config.toml
vocab_size = 9444
qk_norm = true
optimizer = "muon_variant"
warmup_steps = 0
decay_shape = "linear"
batch_tokens = 131072
train_tokens = 536500000
Each number is 50 + 10 x the weight over its row's rms, rounded and kept within 0 to 99. Layers, rows and columns count from 0. The size before them is the row's rms in percent of the matrix's.

# layer 10 MLP down, 384x1536, rms 0.102, rows 132-160, columns 528-575
100:54 64 54 53 55 44 42 36 56 47 46 54 48 33 48 43 48 53 44 49 51 45 48 58 50 37 51 50 52 45 49 53 56 72 49 39 54 51 52 47 51 59 66 63 47 45 47 33
100:59 49 42 44 52 37 47 52 54 58 69 33 68 42 42 64 62 45 63 47 70 46 47 43 64 53 44 45 37 57 51 32 64 38 63 46 54 37 53 52 53 65 43 57 56 50 48 62
097:51 68 43 53 52 47 46 57 51 56 36 59 43 58 44 54 52 48 49 38 54 56 62 54 35 52 43 52 60 45 56 41 42 56 35 54 52 61 48 28 51 53 46 54 35 39 46 34
099:54 31 58 60 66 49 65 45 54 56 44 50 45 57 41 49 50 41 69 46 59 59 68 41 66 40 39 44 52 44 61 55 45 48 61 37 59 59 48 53 48 31 60 45 41 34 47 52
099:48 30 42 49 52 34 40 36 62 70 55 30 32 47 44 41 51 46 43 49 48 46 69 46 54 57 51 36 60 49 53 55 57 44 37 61 47 49 73 34 55 56 57 67 52 41 43 58
099:47 47 51 56 43 43 34 64 37 51 61 61 36 55 62 58 40 57 65 31 64 55 57 49 49 57 48 48 46 69 34 47 44 46 49 34 54 49 44 46 49 41 37 40 44 48 43 67
099:54 62 43 40 38 48 54 39 41 56 45 46 57 50 52 56 52 43 51 57 60 51 60 56 52 47 45 32 30 47 45 60 38 43 48 67 47 44 58 58 59 63 45 45 64 41 54 44
098:61 65 56 49 39 53 49 52 51 55 55 57 46 48 52 41 53 50 49 47 57 42 48 60 58 46 43 53 53 50 60 63 44 47 59 53 63 41 40 34 51 32 49 68 40 50 46 47
099:48 51 50 46 55 39 33 54 54 63 39 46 47 37 48 52 51 44 40 59 50 47 56 25 50 58 44 37 52 38 46 44 36 53 42 53 60 42 70 54 61 65 42 44 62 41 65 71
097:64 42 63 40 49 65 47 51 49 51 54 43 54 51 51 68 46 57 60 52 37 47 51 39 49 48 55 58 59 54 53 47 40 55 38 45 45 48 40 56 52 33 37 56 65 65 48 62
100:54 47 56 49 55 66 61 64 61 49 67 49 58 55 57 63 56 47 32 34 47 50 47 45 47 52 54 36 47 44 41 47 44 55 34 42 56 50 61 55 60 46 41 35 65 55 44 41
101:61 54 39 43 45 40 49 61 53 51 29 47 61 48 54 60 36 61 26 51 43 57 56 68 62 26 44 47 73 56 30 26 39 41 48 52 54 41 39 49 44 60 39 58 58 56 47 59
101:60 53 75 37 57 44 59 47 45 62 33 67 58 53 52 49 48 55 49 32 60 59 64 45 49 13 50 62 37 64 46 56 22 78 46 42 58 47 46 43 50 50 45 28 46 63 55 51
099:48 67 31 67 53 38 50 35 40 51 58 50 52 62 54 65 55 57 71 40 42 47 53 53 41 56 61 56 41 38 47 46 58 51 62 69 39 52 51 43 44 47 67 52 49 50 46 64
099:57 48 47 50 52 61 42 53 54 53 56 63 44 36 30 41 63 26 42 36 57 53 42 42 64 47 56 58 41 56 57 37 51 55 57 54 40 51 23 50 47 64 57 42 44 58 36 46
103:32 49 50 41 65 46 35 65 60 40 49 52 49 58 43 48 56 52 60 44 40 35 57 51 43 43 53 65 53 48 37 38 45 27 60 58 34 49 53 42 56 30 51 48 61 72 41 49
099:60 48 44 61 41 51 62 59 50 65 48 60 48 44 39 48 49 38 59 46 46 30 50 47 31 51 48 54 42 50 43 53 52 60 43 43 29 53 52 36 57 51 54 41 45 48 70 67
098:38 54 51 49 59 46 50 77 65 42 56 38 40 68 56 40 63 55 51 68 43 54 44 57 64 48 56 41 41 54 38 46 58 42 48 42 61 57 68 62 72 60 61 54 31 57 51 42
098:72 49 35 36 53 54 55 58 49 53 48 47 68 52 54 62 53 50 50 15 44 63 46 37 66 70 43 53 67 52 49 53 51 64 66 51 50 60 58 45 73 54 51 68 52 45 22 71
095:63 51 63 66 39 37 58 33 61 40 45 55 55 57 61 55 56 53 56 33 49 47 56 41 64 45 44 48 37 44 60 59 37 69 41 49 54 46 51 50 41 41 47 71 61 46 50 68
099:61 33 65 52 45 50 55 58 49 40 60 39 41 42 48 63 62 61 72 64 41 42 41 47 70 40 54 58 78 52 59 46 61 44 43 32 56 54 33 29 42 58 33 54 38 52 69 55
100:36 45 64 50 44 52 49 45 46 44 58 61 36 63 54 81 66 56 40 55 41 39 52 35 47 50 37 54 36 36 45 47 57 38 49 65 40 46 56 32 61 58 33 46 51 48 41 39
099:49 53 57 46 52 61 51 46 53 40 75 47 41 50 42 52 55 53 52 38 51 49 64 47 56 45 52 45 51 33 51 46 37 62 59 57 45 64 54 46 43 47 60 62 41 53 57 62
099:43 51 43 48 46 53 56 35 53 54 62 46 70 44 42 61 40 49 32 44 49 47 39 61 46 39 44 53 47 32 40 45 59 61 46 54 66 53 62 31 42 64 51 61 58 58 64 49
101:54 32 57 67 62 61 49 56 62 35 52 52 47 49 36 50 39 69 57 49 51 44 41 55 55 59 53 51 47 45 49 67 52 58 60 42 52 51 34 64 59 43 51 42 58 47 48 31
100:40 56 42 36 52 54 46 53 58 52 55 47 44 57 47 38 56 63 50 58 57 58 54 63 60 33 36 48 55 46 52 41 56 55 69 58 56 55 56 70 62 48 50 53 61 34 41 44
099:46 44 36 46 50 36 42 27 52 49 48 44 35 37 50 58 29 29 51 40 47 44 54 53 48 49 49 52 59 45 47 55 34 27 66 45 53 36 59 45 31 31 50 41 40 47 61 60
099:68 60 44 55 50 37 52 48 52 49 65 47 43 58 65 52 31 38 48 68 56 56 55 36 50 44 64 45 53 58 57 48 49 34 46 52 57 60 39 51 57 64 42 44 53 55 53 55
096:54 60 50 33 53 40 49 32 69 28 15 45 62 57 39 42 43 60 64 41 53 58 57 44 50 44 54 52 48 63 48 48 55 39 47 60 57 45 35 67 46 52 55 47 36 71 55 46